Weights of a small transformer language model: 9 layers.
Each number is 50 + 10 x the weight over its row's rms, rounded and kept within 0 to 99. Layers, rows and columns count from 0. The size before them is the row's rms in percent of the matrix's.

# layer 6 MLP up, 384x96, rms 0.187, rows 144-158, columns 48-95
083:46 48 58 34 53 60 29 31 47 38 44 40 65 60 62 46 49 43 52 57 55 64 47 53 37 36 55 43 46 57 63 48 44 61 50 51 53 43 68 58 49 54 48 43 56 48 53 42
107:63 41 29 39 51 50 46 36 48 58 40 50 54 45 62 41 52 45 39 55 48 32 57 64 47 41 62 69 50 41 37 43 44 35 37 57 52 72 57 37 41 43 34 40 46 34 43 47
081:57 53 57 43 58 55 34 58 56 48 59 66 59 49 42 50 61 54 48 58 49 41 50 54 47 62 39 47 52 45 38 44 47 56 68 63 31 61 39 60 61 60 41 56 43 36 74 54
102:43 61 44 48 47 56 52 51 33 32 47 59 43 43 43 47 54 46 53 64 46 60 43 56 44 53 61 60 51 63 60 51 55 47 63 43 78 42 59 43 64 28 73 55 31 46 60 47
076:45 48 49 32 68 43 48 50 44 81 55 61 41 52 61 60 62 25 43 44 68 64 60 55 50 47 56 71 35 65 52 59 52 52 63 48 47 55 51 40 59 45 38 42 43 52 66 45
123:64 67 67 56 42 63 60 54 42 42 55 60 47 51 47 33 45 58 60 43 51 35 58 53 48 36 58 42 71 54 53 48 36 51 49 60 58 72 53 56 67 55 40 38 38 57 55 53
103:62 28 57 59 47 55 55 51 56 44 52 38 45 51 54 46 45 34 50 42 43 46 32 66 59 57 54 58 58 45 59 46 57 50 62 55 48 62 39 41 46 64 21 25 72 45 39 54
097:53 60 22 49 61 41 34 56 49 59 52 57 46 41 54 41 63 42 43 59 46 61 40 44 39 53 45 38 64 33 38 69 42 42 57 66 48 34 44 44 54 57 45 67 49 46 65 60
113:65 43 42 45 63 34 42 70 54 55 41 42 49 38 55 54 18 40 48 27 54 50 32 68 61 53 46 60 54 52 62 60 52 53 50 51 37 52 43 53 46 38 60 53 57 57 62 47
117:69 58 46 56 46 61 44 53 32 45 45 64 57 41 48 49 40 56 63 50 71 38 47 54 43 50 62 48 55 62 68 17 34 52 37 57 50 49 38 34 28 57 40 39 40 50 53 47
093:45 34 35 56 57 47 45 49 53 58 55 59 61 51 62 56 37 45 44 52 50 66 44 49 44 56 47 24 66 62 60 38 35 40 62 48 51 37 45 61 49 55 39 54 55 46 47 56
106:50 55 30 66 39 49 27 55 58 43 52 68 54 32 53 44 52 43 25 45 52 71 63 43 52 42 56 53 38 44 48 56 59 53 38 52 53 54 59 48 57 62 50 52 39 53 65 54
091:51 37 46 43 50 60 45 46 44 48 58 37 53 48 57 50 36 49 62 63 66 51 57 58 66 67 54 46 30 59 41 48 35 63 52 44 68 65 36 45 58 35 49 53 48 48 59 52
119:49 40 52 46 40 48 63 50 38 44 62 43 51 45 53 53 32 60 54 45 51 57 68 37 44 67 50 48 68 58 59 49 43 40 30 67 46 49 44 54 52 50 50 48 51 51 61 56
076:69 47 49 39 53 83 30 56 45 58 54 46 47 60 43 71 37 31 75 52 39 44 53 52 53 55 48 59 56 47 69 30 57 56 62 62 41 68 50 53 45 51 57 45 50 68 33 64
# layer 6 MLP down (transposed), 384x96, rms 0.0483, rows 144-157, columns 48-95
071:47 63 54 61 58 57 55 38 35 50 65 53 41 43 44 66 44 70 57 47 62 62 65 48 51 62 48 60 46 50 40 46 25 60 38 46 37 45 54 48 37 50 58 55 54 42 18 45
095:44 44 50 53 52 39 56 56 36 54 44 39 74 43 40 59 62 59 48 52 41 43 52 39 62 32 51 51 40 53 43 42 42 60 66 52 48 43 51 39 54 46 57 45 51 57 59 50
073:33 67 48 52 53 41 47 40 30 39 53 50 42 48 40 61 61 57 52 54 40 75 47 54 54 70 32 43 32 61 41 67 57 54 48 30 45 40 46 32 57 51 44 59 42 42 39 55
115:47 63 40 55 49 41 41 48 62 52 37 43 57 54 51 59 67 43 44 58 59 61 49 40 60 64 67 56 34 36 25 47 49 48 49 41 54 50 49 54 41 53 48 44 56 39 68 73
088:57 53 30 52 65 65 52 62 55 49 49 52 49 43 42 48 43 64 41 55 42 38 59 54 53 62 48 42 51 40 41 42 56 52 40 39 42 25 51 54 61 40 57 49 45 44 37 61
109:53 33 58 37 58 31 48 33 55 40 58 64 56 38 59 53 47 49 45 49 56 50 41 58 45 49 59 64 64 48 49 52 55 62 66 48 29 45 44 40 50 27 54 36 51 51 60 49
112:41 51 38 28 43 52 33 44 71 58 61 63 42 47 69 60 49 52 52 49 46 68 45 44 46 52 56 47 38 43 38 47 41 52 49 40 61 48 71 38 66 32 49 58 57 65 49 66
117:42 61 54 36 44 55 51 50 43 55 48 48 55 54 55 60 41 32 61 42 54 39 44 58 34 56 50 54 41 63 76 44 56 57 40 39 34 36 53 44 50 44 59 63 51 59 37 69
114:62 54 53 49 59 33 52 53 46 50 39 43 53 55 53 53 50 49 33 45 47 49 43 56 36 51 57 58 46 56 47 51 48 57 47 53 50 49 39 41 50 49 28 59 25 48 37 74
127:49 63 42 39 60 44 49 56 38 66 45 72 53 49 49 56 32 50 44 49 45 53 42 44 56 62 35 52 49 52 44 53 53 64 42 38 31 44 79 62 53 56 57 70 41 41 46 49
094:53 48 47 41 53 34 47 38 44 42 59 68 53 34 53 53 39 54 47 49 53 58 39 57 56 51 44 40 50 47 64 70 54 72 61 30 26 58 48 39 36 27 67 47 28 60 45 45
111:36 50 61 48 65 58 48 54 41 64 61 53 62 37 53 37 46 58 56 37 49 51 34 56 43 48 62 55 69 50 37 53 65 53 62 54 44 34 60 61 47 45 42 33 55 51 47 41
101:49 33 32 38 57 58 39 57 58 59 46 68 31 50 47 38 40 69 49 30 61 45 46 69 66 51 65 30 60 43 42 68 50 55 53 49 39 46 59 53 46 46 67 33 61 39 57 43
135:57 49 57 65 58 37 67 34 47 24 47 51 57 41 65 48 42 50 46 62 42 40 47 42 45 64 72 65 60 49 49 42 57 48 46 42 34 47 45 35 63 59 33 52 43 55 40 37